Weights of a small GPT-style language model, trained from scratch on English Wikipedia: 20.5M parameters, normalized queries and keys.
Each number is 128 + 32 x the weight over its row's rms, rounded and kept within 0 to 255. Layers, rows and columns count from 0. Numbers have three digits each. The size before them is the row's rms in percent of the matrix's.

# layer 3 MLP up, 512x384, rms 0.161, rows 91-184, columns 96-143
098:139142111166093098152182114147126182138161123087174196091074096124160104099123120134111124152140143124181120151102155129119110173191122125104129
105:120098107180071161123150128225114146108181141136185087148163127122140117169141133134078143083130115024114155150141156109134065088118128103139126
096:101080069098090106187152082120112177128158147125144167109142101072113117119148158150139195153143161127140157174084144126105129125108184123158161
089:103176094102152119149165130171103104175110155130112120117114091152145145093117095118126124178182080041118031101109087148171096173111165125122180
100:124120175089151184135166089111098114137123128143121085105165154150166100056119100149110046088112146141164138114164096127154139066173095151154116
098:133161086139138097165108138165126112152146143166171134167174190108098113068137153137137170152081161064159155110130124132105108042103124144103168
146:086131132186078124145105160085126158129146103184101123083133124123166122159173140153140072136136139155061055157132108109117047135135126048140136
095:166130122173085098159096127118104114165162088172104118127150122163127194117106112178179112195171169127126159136086104172088126110088139128110162
100:142122114115095111130164100067102145121121199195138114073153136113146130080101167146125115149152119149141072111085052172091170108178124118143124
093:115179092207130203146140144112108088152072074161126117130136123144165172134122076146124106100116137103140138147168114152081149134095173177124149
097:158097119136146124124139119122185141125138137065089108127092137128173131141148146148099108122143114163088142131173147135074116140133099110158161
096:107126123152151131179161075158110156126119117156143059143087119113150059142135106086117078122065091091091121179087074122121109134107075133165153
101:095206131142098146178132119139058096134088129122146118164171204164147129144149159168166096159091121174135167186148100079143123104153150166207138
095:199117100101095172089178117098115129075096124144130129174105138078158113134153109149150122181158091122106126115206124161094167161127143139136141
101:154143138171122053130126087137114139057084094126065129115142094096143215157113119121125107118154170111143144108106140110132106162116128103155137
104:116110142114066109111078090103079125151182121128121087162127122098134112160130176141132138116116098135150115128143110114134138149173161131152146
097:105115086137183129193189180143159134157092092063113147137123126133136167114143127100127123152135155156096181117130142123101092123163121114050126
103:145133083106116111063149161101075100133131121126107087089132098104133206148160098161113060144169129057110171125149117105161107105090136090135169
180:076153140179132172144106179092127103153144115181148115131095100120170095169130118173127111084161082138109096108123153080091124112169123097143176
097:090091124194135153133102090185201110144156139124157197169123132115142140133137127108148126143178058100139170101136118182087161082133156104138152
100:109100070078102099124116120147177088116140171084055051150116131087137153165108086057112183105157093101148179066116113127088152186135183134106136
100:167105138084125101138093139117119159081145177079166136132107087111110176092163160129135126149114177139201134151155145136151105081131139136130100
101:126066124123128139185131116117161153117154178102100160109120131145202117106125102092115106175154114111215190095147121149091148121092105151190095
104:161139115136132085109145164056106115175255146137150177110172106046130113106070117078070146092095151081175186098124065092122132199173055135144089
103:157121145122126154137133096054130123108156118119189096132162109096105143103133035098167103132128154142095131076152098124118131078089184141145109
099:153092169094143175124145107090154153123162104107076086128093114135138107097092123148150133066100135084101180122112189157166143151073122147096092
101:218118143157106118161144106133177101163094040097154058118140125072130122134000145102142173124144110119136117184117191106134140116115128109112156
099:095078109081079139157112127134131107143110131109115162152132172137141112141182166102081138149144066173104120127114211092138176133142084151146131
104:123102090111143114114084057099106106076081104114134125152147090129150155160112153144101141130129099143151177191172129115211128107129185109124104
102:107150104142149150182076108170154086170100124097140138135062060181116094133165091079201097135191062112085067126109130120125073141120146160094107
093:122226082064170132085112138170092208041153094150169145144129129084144111102192150063104127160162103156091122163166133113143165135110114164100166
095:154085166179159132081131163075116080050165132152169172139136129171174092137112201120132119178127120178138114182107146140074125126123123107121107
101:090168167147067170136124117112139133112166090095115106115171151077180079088167194124147145163127140129124144153163130174220110166125116127111108
108:125187088089114154183083149168132150160082180111119098094127104120087104144064135090161136123160143093176089169138119148139112102113185123107120
104:079125143097119167137088134144126170156138134172162139090125139177182177157186115114112166098090132115136154126181088169114122120168110127135098
106:151106149114078166084126125119147130204169099139168120147121114153130171130137103101113234178084156047092113150146164118118087131099121116121148
099:141141143146143148116148130105120109101142121169124102151150220120112113147168145145116139152144087087162141169150122137174126156135109103110091
102:116146133081124069107065136200107163138156073112168129162133126080123058148163085115137197097082139167120184126125105161149125138103148095079138
095:174116138112129167162134171146146112157063131159196124100114096100089107105101178115106107117120135134118099206132134132163153104113105146150121
096:184132167125213143185171181105131117128116135179145134188118180127147200152126125166109142115125063117132114098135143136139186119169142106156118
101:119147162156117096123127111154105147115158096151170107150125135159109064135072116126182106106090146170082113125210131140139137190090102105162117
096:110098084113185149077136115072139121146140128124153107121155143140107094102140135111125100121081151108129109137084150190142130134147176141084153
098:112147092174142135149118092090193053139115128061096134139201142096127102104137154092084086116150164113116125117173072095121106121198103112102131
102:061132115111140176146111116114174137093120077174113103079123049135076097158139119154122156187096123130125114139121114115068109119125112180111165
086:147189148102100141107165144112184173125129114103120141152101140142120083185129103142125160120121117128143153114194112112155155221067128159110092
093:113135113143144108156135110108090129103075153113095078093091155119173144157160164098102089120136126109118102147156131205138089065096124098087105
100:125151072094092079194068118201131109063107176140124073154147083146136156102139112151121153153191090169154117075104113193187113118128154129120150
101:105146158113216120150184141148126198114076155076138127149165125095182157099072201117079125142175127120129117132121129160053132169120109122159093
093:156171114171112109159068119088134089132083148100148087194091158103129137134088146102133137115101194157135154092165067073162119066131151188094129
097:159132117104095132088115155171121172117170114082108157103083111205130126147101154116149130086154161138144140123140098108083145149073083114090138
101:076135149139141159125101153071133094194120100112213086163109170129179131154119124186139147050186103131119110106122110078097154154198097126114174
099:129124042125168084140162119083149139148107138128128113137093147122040071098083168164115163233213141159140126097084133079156133118173088148128100
095:165125124113044204102093143195068127091096092162156151188158117136162153165166115116097133081129084204167165121113185167106134143106095166127140
113:170170074128140095142102116133084122151079110056117151131123113060068113066140082130102098141162137127100162114129194164147119105120108091049148
105:143128089124089153146149162166172135084092129109127073060152126107117145117057128155105126162121169110092121138155104176133118135072216179160123
093:148131109114149130086153173117107118109117084153199195161148075101085093114134130075092180136125203105114156126135063186111163100179133104077090
095:105165118174163213099187121060098125154095129152139107175155127153115120103100154157089095180154083090093116170171049131173129109095105161117116
096:144076103111158110157130103126154181169173117135187127128139145165110088156096110120137115157147095132133103123085148133089118146110097133171170
098:122079122130198135107076170126182099152151044101159104089110084153193158131103175158138141106121111124132129111127106212163215122143110136172098
108:122067146104135172100093096093143147098101107082149100122117065095092173136117131098176095037082114062114131152152146165086140098102165160126187
102:082112088169032119150153157161132150123149132136122112125095117152068173125088208136125147101144142125091173097079121151182106127107096137149180
104:107153128105111101179145166089122112132135150156148119127120120146155146158152131155138117066167106087122175186111129120126218176119111122130139
101:107130159111095104161151138138061169075113162141196132103155182132121119104147141114119152109093110087083171103145207142088108070151104077155196
103:071152112064100121124113091110152138073072120201137145086108122063086111176143117108173111111159109093146143139160101133160166171132133105179123
110:101160136194093138124120191120183086208153197113123134135132158150116177137145170109163115142144127147165167146111059154030136148079160157185151
105:087173137096104120137126109148088144053145120132012199148109126110128141176081103080140085108141137126190128167110177192176125154143110136116171
090:152126116106136124140111130136115125083124144157154114165120090153121106109074128133106134079120108103140065151156090102102161142164117172103103
092:129094109065115163145184080133161145147113107167160141161105196132135102128135119187147179072144114160137119131124132110104152142117108172099165
099:144175133161153138122085105144103162103091165094162208173097127135162095138139127121149127157091149107150135126157123132145145120143187127166147
099:106155084159119144130144109132149079163124156127176145126160068158121157139157120114134108082128095123117101084107115126129072158112163104140138
101:072161110123120140146084123101097088083141107095126153163155145162087080154098136087179131186119179119083058166101124093102095132074170109134109
099:137170091112104089157164085164115129133139151180117118121099104071136143173126095143144170154186106107074147119125106092114137158183125183095157
094:112113090110150098166123065152107133122137141154111205123143136116138159141184113106103157106110133109106138108079115133113126119128144097114175
104:142157134140114094143126133179179161148131096121112147140186146123109109137110136133141146122133160132139143109175131021070129129152223141107155
109:089090162099056126095098159156141064193146143094123137108109128164173151135075112130114124158132102127166112106092121118107147104157142104116166
101:115146106110122148141139175139139124104105083096109093158129114219130137073139070130153118099161153106142131216087096090130108106175163148155096
091:158141112176106094151160124070113146073122120161142105081099142105097111118068210088130124127120119136116103113135100124116101157179140150175134
098:100081173120120101131129098145125135112151180133094170142070074114191130210126112117096134124164066120159059112161125109128119179136156182155114
101:134112159101127118145177152145186131170091129123151161087145090135133151146084115094153095114119137154115111154116087111111171144185102148135101
103:114136105066172126132130062102204148106137118069164101117127115102191155116126144150118183141146185125129153087144065106186086143197130128085136
097:138090139159172099133106160116080100143135168116069087155098084088071061115091194135133146049092156146155156134073165120112169105140147188086217
096:125113090117171167133105130151146066158103146203145139118095144099111146046085121176119105108149101163127179167129066109059131136109148186175094
099:082105172166160128102143118101133139110145109124165063123150094135097080119135144139173084111137076145099120148119141163119113134144135084116140
095:115131099111105094091138159147154164115109127200126101109131096139161131165150121114218173142145159141165136127127165146150145125070136119169106
097:045116143144162146105116206138135159091110175125110145140145161167156135130068197126191110169166097112128118108119076117158071072120149084070161
102:104143146170122142135136146158150098171150065139114106113156124213120093117167167097090142070142156170131124074111119123136080155073126142126141
097:146113181136201090205106126183194125162142125087196134125099097129146181090103155099141168187168075122122126115110142101155149172117128122141140
101:058067066118138083079113156124102129158104130131118173156116132190136074135136159078121119090107074211108126116178166099103147119164201183133099
097:087096137124176176130135124111082096091126105143117079133164154144127171134149202142134098104123137215133117161096163143123137138111107156135138
092:149132157158089147113091122186108134117103174047116110173119156178146100082129062111130129164122043155168077104121100100096076078098151121092165
096:119102102158129202081112140112169107178123157106133158175143125118146075186135115109081114118120104112076123185185165185135140111144207136130166
098:049111156162197194141161117073119116117141114140130094111138086149136113140057150140090137113127072163091096166145135181123115177195118104204149
108:153108127123100133164128121127129171123124130086100155197184167130059128118151150208080138123143118108161132139088179151077134128143095144156142
097:129096122154145076115153055121101129164134165105171133143155099063136125138103147105091170112147104121107112178086169164103157164113111153160150
# layer 3 MLP down (transposed), 512x384, rms 0.154, rows 91-184, columns 96-143
100:078084141126062114150208096140198145100097149125087125069091140117076136142090130139147135091150127156128112142121174164143079165129147145149182
102:118087094138120129158121093098150143121094142136134128159163169099145179129149161121151123135142153024149089084180077151078148128106120129141105
097:167140136104152083157109112126108109126166122122132133150137137089105126136145123150102114146159104138075165166108108121143153111097083090141065
093:186139153133093126062143082147133140098149110161104135156120103133153088106147142118107085117091103136054108114108119099139143120079116132163109
100:128077128094154076146123117137131115096128111163123092156174197115150118134152087166103063141126151143143128096128105171065177136044113130142091
097:158085136127127130102113104143154128143129098147155130168122148120115187152106179125146134156203052115106181135139146098151125120091131105079114
063:099140140128135119133130131116136125112133128119131128111117124132141125108136119136132135129119140129108107121137114143151127120134118120144127
099:162160107162104068165137192163149133111082155111112153089154103083123086091106102126138111142114131103144072133139078100121189140115173163152134
098:178127128166149090131141107121119130121119043142152131113081077043094115076155099098107127137093172159128139144142120080118097116069130157132104
097:128181190179111107154112164108131092126122152114122147111135066184174115128117100141136105136102134134124123118116171151112146141074091086122156
095:134164122128101141087140139125134109121070148177165073162124196085163171133169167180105093124137148164090159183128133114127142108166122131094209
100:112100126096133138122109155138154154120113058071155132137084079134147133077176138114173163137108110095107138109131124142118172149132087116145089
098:123100161143111208167130174101116111118147125179118153175161104169152136104096132113146116145135161137106105096118148132131136143118172142094062
104:123161163112130110112115126103085150122186141062065185120131106111129119113091099174119158099152144104119122112109109169152094182133104095184109
103:163073116112125134120096135136174109148107122149155134146111137129117124099103096162142060151131189095129152134190083148111123128130153138101084
102:176101108123153177148130173118075077150139134108096064203128137088163109158141127121097140130068115106168114093164118141155137066119158144153118
104:172134103154163059114112106139111157134124117094119139167207069132115109159091059144210166147153094124165091166120125159107116138077069035085141
104:173126141117108100130157133133063074175113151157087090099086122171093182092122122146156123148143107121161160129102089161165115126157118059156135
130:084144152147123166129121153110111128124135120129133124089154129135152114109145146168153097114128125124092083132136111101152089159108091095154160
098:149063135108096102131150077116132095105131114116123168163097152098149117144141130112144066141098166171146108188125097117085132156141081142117117
100:145141122144183129103151187103130118145116080196188099116132141175101113097163130123102098104147166097184140104176163118102160074091127088113158
101:152097095142196126119106103104100131147106147151132095152143103136148140112106126156135146185120080083125073180148153115113085101078117167152142
096:117094108156099104138200119120148098168174152124112136085111125175131083145116141145061141087201142158120123152108127088150157228182146211144174
093:153154137129152115119112119188121127172116179154134054132097105141100146130138118154111125171118112132166130164115135106142129073093144143130150
099:135056107149096044148107108109108121098156114185141084062161133127141101100121150118152139088188183092095197134132109127139114108137089113143067
100:118094168176111164135075103141088096068123152104168058121158096097110116144124109100144143228140108113151098179096083158125097174077059101145155
098:112136131170134163170146146155136114136078125114102135137138158171086097138102112128120182152136143099182116119151088128176174109167098131126113
097:163077109103148093071115124146096104142078125111102200075122137195112088116126120132119162140114074173153085073120135088125116185086132099123084
106:136149136092131136115116143134169143092131118133140114122089138154109124059163116084092161102103125151129124090083176191150120147104097135115131
097:034194181159138182168114116131104152161135135143178161136148098136109157132103116111158122088193162120077160116105159095127115124078078151085115
095:103172140149146118162126111123132176100149074098121133117114125147112148160154132175088146129114189069076127174140131157090124115103098071068109
105:126146085144148136119226169109083142142102178141114118131133156143155158111128210103142127105147113102120155153134152117122196187163162057092085
101:102072131100170123139162138111129129106136119142105116129111119134099200083128111128145100114174133158151119060096078203074112142180167054181166
091:145064152105201139146179103111110176173091123113117113156143100132168148118105114078117082114157165172143142042090126197122190109067093153112129
102:104161090116125179152098156132130144140126110163149163067208147127180123129122158126146098129132115063094176105076184138117101130063135158130052
104:141106171090098096128158176126168105097138136098077097123116160151157134133151190136131160191132128066148170130191143147149081124148150152098157
099:167092123126109144093136170138094098172159137122124148213168152111128108153149101131147145137156124176099140115066160169151091136136134130169167
103:127162105149117173092123152161142124056071137099102151104164126135156156111078109149137110162136121121122127156156090130140155176133134160119138
100:146168118202128122095080079143159108109063125107078128091177076093133122153115165133131116147134112085121105094145163119137116124118116142086121
097:148109074101129144160042111121140173132150121100161084143172107138119116109117097208088103167080155128072117112157124131151174105088151138176082
101:104216113113115114116141216149124135166093109116134163074183145170110173093170170132065099126169172153152111137105119173094125070152142124107071
102:148209120187205096157179076141190192096142140110189149192075153130191143092103149174182122122136105133128143143091142119128126136138163112046119
099:155151149148133169124096114110116097089108201092133142125105186110098161090112119171128163022151091084180094079111120110121094143141111137118097
100:096155077068087166111121107128070142132129181106153074145117102119080114110143177125104100168141128144066167167134115137164103152065121170097091
096:197170128126134102127105093152133135145081070108149112087138119094143104092123157168074147163198132137125139096095132074131183176092118182125098
106:079122077155162142177113146087181147113118170109115071104139138118163141130145152080145115125133153065167089081103119136110109157097122150165129
103:144140132129181115120130075117133100133132061138209104168153133102093106117144104122171153130139141174142101096105122151098073070094152142120111
103:126169142121129125115179153134099127147152138157132070137101096174140141136119149129181165161121130108081175129098187060118098115142142152084184
101:118145110099117135084096143090147091159146143085140149171089126106160121122123163155174113189157087154175127133148100108143119071117127110141126
098:159119149166158154121090107167143139112154071110153104086150121162114101113105116179161087117107153122092121152109154103184125085117145134171099
082:090108174151102100085125130167105123152079156084152124111115102138147125140172148126159162138135071140127099158127102119101102206112109099089177
106:158087159096086132120106134121125115064137111103156134076118174142131125083150171171156161123111154088155155137107123149182110089029155190121039
098:117152065126077064074159128129133122103110152152163104154193095107103146121158101086149155138132141110096114101162155155164148151146125181151178
103:102146108116104150137118159159128168142123098142159052180064126062150146179122096159154150152109102090133156178157155091148135097139152166100130
099:086138092100142125112135122113106158069093213133091133171142097102124161113125066137088162115097138137092154133148140173137059144135133164122070
099:121130138089074133144177137167139199145085173102140112120115108138148095154093080113119129109186085130152114083157071129113126118122116067208079
096:115094115106104123094116127119110159087150169151144100099103104178105086149171076134135116135101120107102090181114119112134194069117100131084124
100:152119139094109172145151161123144196125041093108128087105144106155134114142100091153124162106116109165180105143090195146187140119123129154116119
100:192130130076138101155061179091082044144116138191109099140115127172135195151126129149136115133072128160155162088132136149166158140155112153130139
101:092121071105137128109138052038086103139123106089130141148082165154106160127161217087159134127121156079113207149120117139065174131160120138152128
099:125114122092152110158158185164131034143109176134158133107076099160144135045134098138150122131122170141157062142098099087117133113138135182175125
102:139153103128122158143144131162119127131152073103140148129100029142175137093176187140116103116147130015124142077187082061174124130131067111093149
093:136112143153079084156105114126142115127134092131092122134144102085137097088110146125122076076097133169110160215099080143117134096151110070122159
106:085109103114141100135104141140122161172092119104147158132132074155173114113123077213105097074112142171103123120150144074088178171113149110117215
103:164066117129111084138139122125145143111174141128142131133130129140155145107165171102152102104127137107088141077093092137119091113141105112184115
096:081163144095115140139109163150094137067124138094160111103135153084093119143094176102164138138145113101087096167117076058104119166160159116153141
095:134170123088143110108131133155103119141140201102141078056145139099138117124153121122122084103106123215138154105103112103143084154104092164126080
097:120086147122140175134164109158175139119123138093155091133176167170164122094151173116115174032171181131159147148141157133126158089142206131071116
100:166130131167114145138105138130151112135130115097180121164153178144094076156085182104131080119220158128041173134144089070116151161143116092094075
102:064190178122121127158147162121142154104068177127144102117199127139113154101183112174126161065155114112164087094152139154115103146107115074158090
100:121119060151188135070118091158175152181133096145169092109119136123172129159166131150141096105136096159125133082109132133137133102141182111123123
101:093140094130151112151124077103143146160142131138086135146093116114154117143109146124147092182142128143180112147180125139127112119159107087100132
095:138096083169158104162102140128083163123061187148150117134165135137147188126157158113131115137128068120129124097102140148098057119118156173098145
094:161133129131146134076122155059135093159120109101140166107095141147082187104090096100156153145120100122163114117132183137126117146098071149161103
109:146084166090130127082194127071132122096138124103122174163047146100114092139121159134169126034117100083121068141146115116141116179128096098125163
102:126129155088075136092155192130083132115100078114151131150152097138124161112103179127145219187148073125198120129097166086143176150097096181127160
094:160198156095102099075134125134133110130183108167185130110122113114077083116123132130114140142094138135095129124165097068118074138101092109055166
103:177116156119145092112137107071109104158132126148182209161168068105123236093146074142121153115153123146175130143162077149164145122149094141143100
104:139068149074119127109098144106150147090105103154169150073144133135107192065138145155138156109125115155136152119094178121143094131081147197139100
106:158125144135184134087138097143062076125136140187128131176140162176086129173059117131108159152146140113212122149131130162084110123138133140180090
099:126100132100122114113138102141132102151148139124114153120092180114144077142169142145123148151115147150207177099129171120124137112168164099165086
101:104184150174166108154167087079129071141164117110097115102132155163146207138129120099091076115194132155137133179120099150123149184066131140089113
101:086157127136123134127123142148168090124070107142136124121143138110155091100089143106199178138196174111098153154163099123107161133114114217078058
097:109179119160116102123117135117180147054155136127145119047159159086110121122092166126166163135121195148119154158108148143164127063160107168082114
090:160186113135126091208125052139141123109084124182130135188127090093107142091172109112142142112080181098152143149160196139076198183157133144128123
097:133138154097210105151092104107066083175124135109174153129144064068115106125159103141150177106130116076116129084103087167050218120102127108124088
098:135152130157131027143120152159104107156142102077121150081110119118103075097122108117106124075181125173152126078120136104095106158139153116125146
098:136139163123184104115108144116130142130119120162083136160211140152091091124174159088093122156106109153128125121111142141173166170079189119129046
105:097082197136133140129148158202092120163120082156134138072098107150090146124120155123151074151120111178076092096095108133116133127097104077118155
097:117095183107150121167133122125076123115163146175122102091148086094088127171164139126117126134132150114121167124063170125116117128150113155178119
097:159169136091159122194186152153140066148151150114156135159090180132144171129141106187122173122130103176153114168109121183140127179100141134143070
103:122162130106161139144148108140117183119090139156090085114137121113107122152148131109159107073097117087084069179167080153116121179115121106136150
099:116149084130130153129145145149088111126124095091101141194175176074121113113095087154179124087178137065190131112091154141113115130126071126172128
098:120059112118165126106121147115138097147136098096110147142114094122093091154164042143112153095173118129081173114128197161101180130118136142202172
# layer 3 MLP gate, 512x384, rms 0.155, rows 92-185, columns 96-143
102:123130060139101113072150139088137147129119085129138093113134121127127091147106126102085140186136048103154105110103113073145131108124126191160155
097:082084171131087121111156119164114096131090141090119150166146140182118146154128140155139095166098142133173103082142132137141160152166090107111158
092:134126119095102122149178151148087138109118136158165165144097090098108081148084144119119145119151115163128111212183143144175145142163143095083133
098:102112136070063088142072198131108126203116106108198204149157122137078131169101166074100177139115158158153121068141099122113148166140189141094114
100:106169103115138100119155135121136136140117130145150050196171105132160178092132150136078157180119125111147192169150109016033118178149173119076144
138:147095093129068111112115071166119122145101136077154102138123110110047151132139124054101132184094134099130162112100124207145117134093104184078102
098:103138121149151195113163118115071143094192136112115115126100111167110128113050159150098138166107094128119129175129198095102157146074099131145123
103:128092198157142101127066106113111154149095037072179111166114159108045110113160129070135171148098152115080158146111137142127147126120129121064126
093:158112117150150208121069109115153170108172118109144084098127130087105086125121164134129110092204143111134147171160144181113111128169141123111123
100:149174149129156107128121122131112130089129102187182094188153085138082096073089149122165115193157114173115159159185147083078087122130137136138163
103:133116108149138155164170166164158201127104132144091139163073152145164114161144117145037077139082109105123099129123122137132118186163140126159090
095:102153121127203144095145126128100127178111126159141122136077085129128048213133091112104099079072124138152106153120208117178120184131158163168113
097:134075179184130138074202162106157130150154111116159133104134148115128150138120123123119183121139143103148190194067135119100130122101156164103136
098:190151138139130136188108150128016174145132159125132082078102127167134139151128225117116144178126052108140070129154100169091185169140117159146098
111:139147127124124135169174110120137118114151139150171126082175119166182131148142109134137137138197113107051148085107163124120148148154117147131161
097:140118155127079174129093108134111148179051139110126142076079157153146105118145085080132142154086140087175138126122168137123141111136151147070145
100:154157202130068097126131070129092069141079094184174120123113158174124126089107106114141103136091137147125111115065134151118091118100141091148123
146:184151120115077126153127084177134145069134110099099136099128162147080115133130157097110117185112174093123107110138163206180127149061114175129107
096:129112091191127131162156141141109176082148069123123100182136181144161149113121117066148200156118174111102134133121100114113110135131143107152063
099:119152172112118085147069154095146098092144153130145167130121174136160147098136096132063122136146155111116165138118166128108139097102129104160114
099:077120149099094100083113143139092153120089116098125142106124096127099131156113124133109114129152169146140141121100128096085113076119136089174101
090:084115100092178145140110059168147062097174085104074096107157150112083123117080124134168177126145087078152123080126116127116162118123152108150152
102:091156110158051136126151152190115128093132137106125119143113104071115087150119152099078147145170065084086151111160146088072130177101222088114072
101:103100173124086119111160124128082102130087121205141140138094105163186082152130137073154091131098141121114120148187122094166180103140122089109145
097:127095106112137136026153166146120172179122113131122129125096112137133144113094182139119173168094088093140096126222155143114120093171129131173105
099:172185123172163105144132156111114140101135140074125089121167129092133137122049146101154162145160082139166092159123095081138163102172135128184116
094:096132126145073137137106155104106089138123119120131131134124139157146076142173092109157125208125148112129126114106128120192176155124098173131190
109:103088143126130111192184122097101153174149104139163188145064147149157101182103097099107194190140108147048128108116092057137134160122144075132103
110:155139169111123127096168133108114152074154110133159055127165145120083126043090151110120154111193172167104138123054110149071104113228129129087178
099:145138138121165095155136082129175085170173140118163123152108128132102171116110145102113082110129098064152096157092206124095166120210140145114144
103:167142174188105129126048150122135193141166133089136100109138163104062174145147088082068134129161115144109089101154129081156131159107179119136147
105:143123188116052158161133091114129084152176147135103101128203174145145179141151179130181127122139112100097075148129113117140141157145129143102156
104:148132181160140128076096112094121156117081119211230125157144138128121148123150099123109124150147163121095130120131087078110149101100193183090096
102:168152118115131063155093155108116186122105109067127107164140152124143112157082167130082130191138172091144155127122087055117169158137135140154169
093:156117091139092149115127181088164108117104107205130210159144088118117103148157099111151166075144108149151143113152115162129148125173108193050131
100:134132100189114120096108163134095055139141157153167150105073183182111137147070105174140151160131068104138147162043108112149165108121120152166113
102:116145116159130137120126154154101089122119112089151143092117151129143086131132119143090083169173190085114112111175091188110120102043167107105130
094:141157131127075116115126107110156056157137076103104196150061127088118180118121108081121146107116082142149204117169105106157194063123119176115121
094:084142122101155125131079115122099157114127091105103169089123133061152116066148092126128135082125108097112107141122130063129139129127124124114122
094:166103180153100119135125159135154089138082093160155093116142150129107095127129161118095117108127123151066146150123134137174139115185094115117157
108:138117162071125062092093099140143095163107203105126119064138085153110112122139125115138147138153131139112062194133047140078121144128063117175111
095:111065143110133060171154100104098132154135124126097133141098095137151139174141090102140120111095157147201197141116162106141180100038139170191074
103:082078172094146118134073127141118090132128086175139110156087100104085109130114134174113144175124068150134143089154122074126180112123171107121203
096:146086103158136141171166102095060129073155144094118108130086082113094145143145100082111073160106105106105115132126136114089148136179163118135169
101:182036145117125141092113139134132121107150084102137161179184133143135106098104089188130132143147088162086120118157087085138133133155131169058096
103:128054148127119093102134165124141212080117120164145107193076129121139097090119114128157140179149181165138174175082109142107092159147117085093100
104:101122112118128166145109104107129143130114106173133134159066122199116105118171120100070139158105173074084133138149139184198197085129139094102149
096:109070148169105133086130139156160113156127070075134117165088107072149124136120143188090111133136166148161141141168133175116138132169117168101133
095:131087132175112098137197144076182123126125116137040188186159124131085151120148146123148138187068112165134110158194100143155113141138092124083108
100:163149151160058094134125134141117138069139126102128092093129145128135159157136184112139137154108127110094100128140123082147165074099155108107121
101:151102127122117129101099063087141174105154162139156112164168143106182030155083154172078063104135111136128146097128140134124170152183138103084136
104:090177069120086158126140132121135102124152126102169178177076142174144153152123169090125184053098160168098134082119113133106150101144127110104127
100:175111116144184166146102118139143162032171093122122123125139105134160133074153141147126115125133164125153113178159121069095149182100117094095147
105:084158120161075145073134135139131133138126137191089106153118141169084158171085123152128127161128180101080104182116103162133153136158123154126134
096:111136071124111123184083120083127084108161205134105137124083141177099084104084094136140112143149122041128110132131154090128115131077142150129105
093:132132104103185047142114137141159169121161170107147156150105102123126122129111153134097146081053172164137124098138146139097146137090084115180090
102:141131142122098174102122183140162108107096064134140122153163102065121115125129113121126089116108119099122243134160142140131120133122160153193110
099:110146143177144116194173194100133104099140070081109087089113132084116071128152122167111118118107123145104172148158159176096151120128180143208112
097:137153091137139112093115201076119063105068121139178120116127115081137093120142081144162143085095119161111104098128104111140095101099090175125171
097:149134132106123122218154146069172127156173179127121137137096123125149122189168199144132062127126061105120107088147113126184136119114128135150108
105:130150115186147127098181148113093161114106134136148029057160138126120098148168096125133095117108136136125222154109101083094096067125172153086185
102:198091109099169139096112147063192178171157116106133132154107158114093173136079172100112104118131080181167132092133144102096101145130164160166073
100:142132118091179081127087116176096097138110115140178126148104085105113126123120106138119181124091086059022098153112101062086093144059123106122132
111:090093142131110074142130149120168105105136109120117095164144104101176153146098202098173098187161167104060186154102105113117124172126164169135139
110:098144127101162103086156111162158105141162107091113097118132130116102101153193149101125109122113116055041087124155200067127132085165154145107163
095:139119115108061185108109144186086147097139079154159103110088124167145116176085094099172106131154106192140142182108126103096128148146118129141088
095:159077130179146102070082145112147118157066084069088149110093107127126135165109081132140039114135133119083115141083102152177092135147123184122104
107:134123065142159170161166156078141123146143152169179163113157186145185144159072083102125109169124149134137131147188103184144105180154099205134134
093:096125123096136103072115164101098094061117072160124173106113120181112111145085107143128114078149117141135080086142109126125122154063163110110119
092:161111093186127188127151148163137119124103099106082126146152136099126163157064121087159144112117150170141125108156147099121166105127115080133132
099:137081174120141098138101149136156112140040132154136178113152129177101133190182075143084190091167121154164065155123095110103158076123200137144132
095:133136093099183140152142057126093129135134167110150158134188089156146158160079137126064129125130130154147104121089115133103132148134084158127165
099:134099085105099111128098098118106132118167151144133130160167129097081125120139157095130131126108115132082125166144166083129165127068124133102073
100:138152147086130185128159115087123146120124144207053097151117145087097134144113123085183086160114149173144204062124130065095089166147126165147154
113:122078184176114145172142145148109121167122170162152108130068132077144123196153118100126135110144099041113155116122112064055161092137155159134148
091:155157100151188171094176115150083116125156096130177116148123101154173130139173096122134107132132119113105168103160114151106164119120146091135097
092:159112131154096115141162131122155118152136183071140142107114170164170087121133096116113143130120167069127155113160146105162111120081151110120145
101:147154121142090108122095188071079186110125142156074106187143170108164133175066147119131127101144130123157156140087206112160111170127111129096162
105:165163203101084097095083104148164123112118161143122072119088103131142106131146119141077078124112113144133157133163128095107115091109107132112111
100:178133111142126141107088169130123120019168113122076100070139142112130126123133117101105166129105117111118111119078110084148172178172126210068092
094:145122180106065115140151083120082156132089104078124100137116117148097119178168117149113153168112153068126093152128120156165154123142107071147178
107:079098152124150145085145108084158067117169147110166132100160135111104134138164095138111099110159139108097152065160143115060190174100084113153132
099:135143181133111162120181161124139143139111153126159119126096133117187180150139112129164176128126095161124102126184136141111104112089138161176132
091:160137177119141145152158157071129129116109139148150116100163177090155135143077177161146118100105178153145164088115115075069094085144152186143089
101:087122148153062133106166152110096044157088128122105117164074146142129062118098148156125107076179163126160176121161123155118158174056085151115168
095:136088071154167083112128095112117121147090161145151134162091151184123081105150125154092137114131090120136145126130124136183120111187116108111127
103:179138106087142193184110170181137080108127148126141141154110101169136128075089142123173177128120106203149147134145151103184091143100135179156142
100:151106117149137112179124161137163158171151125127118111112078086115174085133139176084133091152080129037111146133117078155096179174153116144178066
082:156154114112129090110150045132139145112127129068134094150131200128138156059127116158183129148139068098112093090082152102151108091119131117114130
097:105085067088101145159108158096135137168079109126156101199140062138141139142157108120106127155097057142094139161127170155144120121131130124140198
091:117133102136093066135135146137145097124127141142180101177131153090099153140155116114104125169135179145140166137130193142147111070052152126064137
103:155100150172135100125130082136111100164165137105122161075116118116075132147148124130078126185122110069164065078118152149104167112157175155116144
094:044134114086100180152126109156141131142107053166180149171119108134119128129114135171121058140149140126138132112157102141159107123113155144108070
103:129140146116126114146157166126144129082149160105131088139045145088153150159099093119128129112149182125179132101081154073098103110104099145142127